config.yaml
d_model: 96
d_mlp: 384
norm_place: "pre"
beta2: 0.98
lr_head: 0.00513
schedule: "cos"
Each number is 128 + 32 x the weight over the matrix's rms, rounded and kept within 0 to 255. Layers, rows and columns count from 0. Numbers have three digits each.

# layer 7 attention value, 96x96, rms 0.0946, rows 95, columns 0-95
104140127112104153178116121161076094096175138164139145196036101193105128106101114193177138125094138101131096107122137175107132110196137175150088134082170112098124101128158127135142168112186184120129121138118146135149130070099141044103105100099156097149089133146132118112147160141112114117
# layer 7 attention output (transposed), 96x96, rms 0.0777, rows 95, columns 0-95
184116128128109072070112170110141046178121150140113114109170128070123198180154149118105104112117143118122115097078109116167106143045123161086154127124155176133130153121135146141145139115139107108080156101147141143084138125151118143069214154136156142112138081142134111127093124158162136096
# layer 7 MLP up, 384x96, rms 0.152, rows 0-32, columns 0-95
098132116166061136104142174124125112156065169064075122112081143126150091142148156140146019151154120136161161162149138086069162044134142154171073097048162202162205176148110166125134122131107177132133025077083144111169104161086233124082122144161177208093118073101074191100141119144136168144
156149112198091132108173182110164129119138173131116119123114101117130146123126117106079126084188114191056170085105168141105125096127152161214124107137086130127145091096125172149189152112127139128153129149114154107166103082172148093096133128128131099147068044108151147155192077106098118171
105089128146110135139091153136127130110097145096124075140111139082111111149158124148139087158141136139143131155123105150074107091178099174156119133140123114154108177122127106160147144148162111126113077129127075086146105148143153108118156149143108135152101115126131133108121129117125099151
134136080155133122099103158121143094127126138131117139128140147103111151169144136172138111128149110114146119139124097125142152142128113172128102130107139130125175151119115132140114112101131121144118123123140118129125141154140153126102128170168078133113142133148116143160126096159133110177
197105139189102169074171169103106104156120115088182075096130068153127083146082182128145126067170106101059166129109133164069164147069135187137094057148114089123141094142040215118211152147142135082120115149094070151110121170137134143150101161127122200044151050087187153109176064129174168066
090153112126139176144146219143089092102107092090078147125062165125180135228125122064159074156046117078108117183169133148086171104114127143161083132117157133102170124094095171173144081154137134162132173107139120181130098149156087089107132185158080123136132069093074096061122106131152138129
183129096132093163124175120149129114162157136151145098110152076054218065087100168092107141112153132152053120165153164082119109106109097088195129133115088147154109137154080171143134140104102057114112125113115169115107076165160167121119090142206181129109141061156072120151123090109123134155
112064161144131098075153181095096130163116160118126104137170097121143152178104137142102151157167100159095187134163157122094077083118133165172134116167097114120144106105152108105117125101233156179125191047100123128136120087144163183114086099101135119134088174155110198088161067102127151090
136113103167174102079098175090124072161069178098089085124104130107103143113104151179138092076119133135157135163117151123103145039158170053149100151102098119189153185124076122167141114088118194171136125106121182171122105183116158145059076147192169174114152106067064134093231140097124062177
177138159141170125100091121176117099129093100157103092095100111169086102214175143111104096165163107139137088104110100151126170121089106142127065099064090124141142196152150146145141122185077144156138108121184042135134057137117159120106122176142153200080114151046091137073110173137151105141
146172109109182134134052173103131122118154116149131133094107077157121129164112109130137150125129153167106106133087129118108155130102141089153170126117099122118154102193149100157148133168131218090128145082150174149134074135093090134124143114166114143141102112117101121155156119154129115167
133108120133152173065093175113091098158049161060113085083119123143165121098105140181165155132113123139132101100107174147146133166140101142150125099136112128139165147162098123113183175124123125105146054098108116173185086179114131119139162085154149162105138086130168096129177057135162151159
134043147083150061145126153126139133135073136113192137079181128143185138161099112147150119132156096156091128178134135128121152154124146133115115127146124140137093194127101133141097142140167127187135137129166135113143145106123091165106095121164126120144156146121086172115135132082129078086
123088137130114095134154141084087142125106109182096099122115127110179095136122152110114169138099144111129107131104099146110071099120122111187132131106097110122177079116111183097185110139198108085157076144159128114126085158078151133157094105111184127135117123113104141129155112119149111106
191101155141052112080119112066123126118117121141078042161127152152132114121129147145163118125166138126123092141187127130138090077120124207169150118116109150144187136096132182216130172184117088141138125086108150145151125117142155120089122154101086165161122088090123187084169114059157103112
124120129120149145153122112126134100164108084087111145120178161119161116169147137117129164152086132093154131173161128165132112103190128098119081121173169140099102080182081125125156161119140092124106146134084149157087139137124147138071104160138094131088084136148120117101174145116117124158
142146109166172090088185137137116115185072141119125136044150145157180131127098121181090113139124072112086198099188159094074133147101169140172126131100149140081103140152103115137155163147133125127110081170111024195211078122110139091130135118146081146158128075138131121083102099142127088148
123172158167148166115104146111149087173061134148134108054113144107111087192098174143125162096162108110086136130077168080117148116141133092125127094041077119070188138184063124141118134138154130114157103102100192105139078123171092137131131121189163139139128139125165165162190135119166151151
139065155135118147095147184097078093143077129131141105166082147181137125192087119166075124091141112152148106164130158124080088113121150133125112185104160148098097190164092161088069137140123136147097154060147098155121138169110098158116103131119131109164109150086041142135105080094091118124
097110168130149114068113168136120087089066137192141101160112141165139082074098140127161083097135125127156090087186142158071107092135102099171138159132080191129135095153069132144164138112140146139101156154072135171116066155133150118064160094157156171091129140107155135054159107087117155146
125087133168146141058089196054086090093110127092102071092151148132141091144127146089127103099117068144078134109093134179103085067065144139150128140144111145152169119153059183121186204207147102114122150143136142166129134153129138115140118222184116153128074150075119111141112149056198057121
148068175105173117100098153156081091171158143060076067149134098156133125168139130136088094152066080150110139195076151125084161132058123141149135143024138122111149148142153223192175166107168122097159102027138144197146115138153152100132103147156183182147130058099090103116121162108110149171
114077112154126061123166166084177101095054168155132153204112119182136094132120127176110112076163123140138140103132123192091051169148089141122116121139097134139093138077108122103129139130117167097134148085141112138148085135116155132106125096148144129121134102107152103117136120120105140133
183118068155137082144150168114153109104150131144169124086087118140135115129145132102177098166119132118112174141146089092131154097147097121156159120131113143147162146162117177125168103136180134083109145118136199089145096186158147108121077154112104144067089184091126156141148111100156115111
132111117111114175141042138136123117153084144071123068089148098083159054173135141160112117180148140132110144187083106104110143128115149113121139130142148086131141138107087130197117117156143107109137131139188124160120151132090110124105116140104132196140154082101102144087140101097136085169
154127110126140143129148201128092140121112127107180125076051097116146132125117101102152107128104092192131185147101132106143101036129147119220116129155132135108143123143116171124194137149128127113116110125086153134121117107142083147110146149163125146131110120174079104092117130149159150165
153126097118108092096191139085119136104130130175082099093131164130088100097078168115131144072141134155139119117132167107118132077104139196119095089136060148133164089137163166129174150130123124157203120138110064162128091133136143116122123155156100152152136085125073151113159139151146138160
137128136136122066142153173077112116156121074139112089126121092142174146104152129190118157176101098148115114110115113162116160125135203136089105120153153166096132125130148132137140138107138224152147062136154108147183143153210163121084104113095071123114125126104105171103092092117070149170
101062135196114079089085131082108129144161088098091114147061115088174096146118144125103159076163150114106145150138121179117177127059157131127069101088185122098171116150114139092152154117099184149153089153114056203116110161150159180139169091137154153102111097123164141027169106130149120174
106108137120160180105139238087159091098083109101180131153141145154095160150138107099130104116070111083073098174155143097143147127100175155141070080103132149173113113110128140166120150163105129097175104149165156157093119123120128144063122182117106147134097169174128156037170115104136103105
122164163193056196133150128087110101129101163155079046174120091159117114131138130154137116124136158133148141204134157114120125171127135126139108119095106194092186142114063109121130115108167084119121163037137130164112048101071154136140091124190180135126032118155116146169126099095122113070
183125126134072145069104099121147112110112155188078091103145102188120105115111180146093130113153144102143154173097099166139146143118129160105069140093159145126176186138123129124125156187123119153171144077132085129130074134118147130150071082134163165115122135172132169120112112122104194090
146143122140075100097135158103134087153103129116143103121118115137146169172172128178073125168120106137109120148183129100138099137116120162125077103113158170084190159143088173116124184162105133131152105069152091134122091179147158164091066154147132202107072119119109174106096085164127126121
# layer 7 MLP down (transposed), 384x96, rms 0.124, rows 0-32, columns 0-95
115157205093195106079086172170092044119137120101154045129143140155188108132253142033176092097168079156137162145097049130156189132121144232143111136108117130112181125132149146049195096026056145183101094107082070115244145137122151081015187137159185127075136075111123129114172196095173146139
158118102095187150117118103148141158091125075186114103079161164135163087138181148113130095128104163136116144072171105141132092149117166146087146123152149168126143135178082135129095129153124107173122144113114143040148140164062116086194146128117134123123116153109137166090131093131130142093
149084119142137161111108131077091109156122110094131169132132144138125109118145121101140112102137127153116139122149121083117121095135124100093149147164141171117161110097134159139180127124106094120107160156137156109120141130126121133116133143162156131083174093156134103145143135120097167119
090114134109122138143130118158112158159140121126121125161120175122172135119150105097174122076095181137111109109139146119126149076090127127099150124155161119143100108147137147174074132103111113111125124127145084133126110150112107133108182122102142068168140117129106107128138141169115159153
139126190087140254139160112127065114133086143124162100112086179142118137150135215170086060074126139120062123139116179088167169138151116158116149224124147127102129081156097139104086225090123062149160151123219122063115061145152202107086101130070188105110056123088132165163094128081171128128
170089129138107121168115139126121175108147191160178103104156141183064114101136102082158112116154124156124123160128162101121152093164067134084167135101130163078166074147121188082135146112124186132144125123135180046126090104074107112092169124091118143159138108163102113106121162158122127088
154200098056075140173140190123113129192132085137131130143088129092120111174161125122104149060143131094108156120180095119091132121105133108161120141135146149131118159098112151132072135150131095123130148072183096107126103092122088133189170132146057198151159117087110181152105093194179101140
146089136143129141138176112100137113151134040146167112100075138198130088121190108083125148149112140125157133116081139130138073123160102135180140143143091169190115135169140168121147087173098102143138093099150134096079111104115129104122084123097145159169144161110125125151176063139098147173
119121070074140191148101178195117098165163209099088088158112099085123121162086162186175162178193055058138124145185077139144160097126154014176157043133118079142163160137074034043172145126177117135113141138135195109163088059158110180123125078157107124179171124197100123146142132139168084042
115158105093149117172085123145178208167119064170107071170129134161096107130172140120122118118104105125145122136148091126134088127158159141073122146106098116098151146158134102144062151137091137185114134147158126079129103158144162135155132122119126188117114135071125116118046132135113104126
103161152167140116142157110071135121127112126176132123116147145120127122124113131135077080117183106118147120072153101092179132165133108120130132145105157112099087139122131152119134104123112078158141094114133134099169134103125152072101061114102138127179156152201151090081143150139122178131
092158169183178123127118076160131157154164128097123125125092131142128084151107105129101130167141103127142139125120082118118116089210127134105134138166100105150099137106143159102071081136152102125033123167173109108091160094160109137132135073125196100111164106110186162171149118114083187168
126138171110151096127161141084124186114142118107131136165170111113149114103155110058095119092143145116083154114107064097157109113128118105174165120091117087154089122099097116134101165143111135141142165108068141146047083106175160157196145158147101121183082159135119135141158113147154171135
128138147130157104120123097157145066154124155163095120147176071121096133143168145111148144088188091150146115107156083107126102133128142140119147111115136122157114183132180063176120137089130122100074141155098122188156145116207112136145141102168108096112134127135108106091095093107164154078
131141139156121080149109116126141133177124108067158128132152068186106147136139090127118160122135193100094103091125114166166109165098063100134182140159127061127147140167142125156109103091121107117092144067132110141064108138161102125117119111153115119127123082180201151136144188149125110151
131159138151139151105150124120128196117140132165135094106146151141116158112154104137104145155112119122176141140186137112116076148110124157138131145120135084123085129103145171161044127119115143125124077114129131138094147078136146066169109115058174135116128153156118089151044089153161104118
097138081116141159111145087093116135092189112138157112155112204137139140136204160137127075123195116083185114126188124113153123103120178153136138113079145139141163126090087125096110110088115086074125129128111129123090149160178130141195110134111101124090094183111091065099135056122114197114
093117170148107140134188160103088120132115186171072134116162126097102169143209093091083109118113125138040142127111138131097129135175126169099145106155159076106149144098087150129152127092087137131169114102139106139126116111120123109092114161091112195099141164152180101130162103142088177158
103122107137078142134076152061108126170096186121128167124140124165096124097115143131148106149117112120108161110125145139166139104166227140108120213105099123128156106126112120108078129162104202200134068174145127075193153147120098120168109147142091050085165113133098149156069102141135143111
177083165113137161123115100104115147200169109130183100136154153102180143135096191124122081146148118130083171180124125123137180076159092143132102097129120088161094127081105161109113101188099095166120155134117134112047080101111143180103158091132093116139117034099158184140140149127137085128
142128191056137097124186143159137127080134119109071123096185158104106089088155169011171183183076186125097141122119101092122129136132109121135147078070168099069098123197163184188136166163108085138139161118135077148131124172184189157106122115098156181116173094099122093148100110142128111066
115076102124155174141160110112154161153114130142131146177188099159164162111082159043161053097127138141133135140115153114126095075188159128075179161094094181144185106133074196108192103084115110171097176146124103105124100139151086127127101118093140150104146031084123126221111093146083187139
142140139139098154166108124061147092156182104096140151083141081104157108138188136106131110151127128112128126126090106152104122112121192147115160163077145149112166161159134133083122104139119145109125143123140158093128129131128120106186184099114135125101112110093169166155089174098090151134
154157155098119164104110105139123059107115104116182173169140119117128163138139101104150108130183144111127114175120144119158140101142146108088128172101157152141121130112126114110130085071120099178131103118164132164092157141160089114097192129028155118092161108120177123203066122127138131122
116159134071107123094188101118093108149151140114132130164142119153109133114148125147140159153140126094092145176147115139095109133146135157061145140088111098182163094132118116099123167107146090099120124121125088160112147151181091158095080149114117106195133075178122137137095119149160101187
085139149131122136165141122163103162107091138165107104095151132084121100120186121109139146134140132092152106044127136129144133101124078188074093137107124137178150130118133130113102159129079151150190093148143108140130183116151188124116112110090196083182109161105159075103130169108103130173
113150134126147141158191093136115059118108156147117142118165141112096111123128043133114128078132127169128088114099122153148140124137141127110130089086155130140108166168156073146093096164159101116147184150198123114106102122090126151105111140130150117154117126189143117196080047127143136067
121131129118121157140121094205115200124099127142106095076160111122142119087092093112135153095127131143187111094170201130111166116122082171094107069145131121132090135126164152118101141075196103152134071074087136161131173158083090117126172136206167186076130132137122108153115160121168140097
106193123135148063123045110121115148140161099152118079134087170141219122151161112158128162066171132127085098143097022116060154118113129094162114178098194095149136142059138082130139167167145099123102147166118164103156077152207129155114122100120126092136105171111097136103109204127093130190
108121133146127102154084096172124136078110164102205145127165129140159132136136098123160147112200010147124108119087097135156153167099092143138181151158118099138121119149152192136114126122134157122083075169140099080121110134143107138106059033130081121170145117144092179155147122105188143138
088115128105113100123113137182164080114094100145161129056125116118126091155138103109194201115131073115114135085091096119112167103075127078114107126153156132138112105128198094163159157087112174101145133220134110184189159167174117187091140136130166122128171111155105126132138232091142119115
111157120124137125143170156172171214109094110148124090131116153145101137154109100171171139094124094156104133100104108101138097099156116149138111135146119080126116152066113127143032097116110126107088128135177127116096141086139158119172158134086094163187172138112191127150061151178128125136
199115060147102124141110166110060073107049056098128161100149081164111162082120165134139150114123156149100194190147146169138155109148163097093062118094087223168149141183079115110218209193151134133095132163170110102160119154130128164119071134178096147066082127056066174092109094108216081132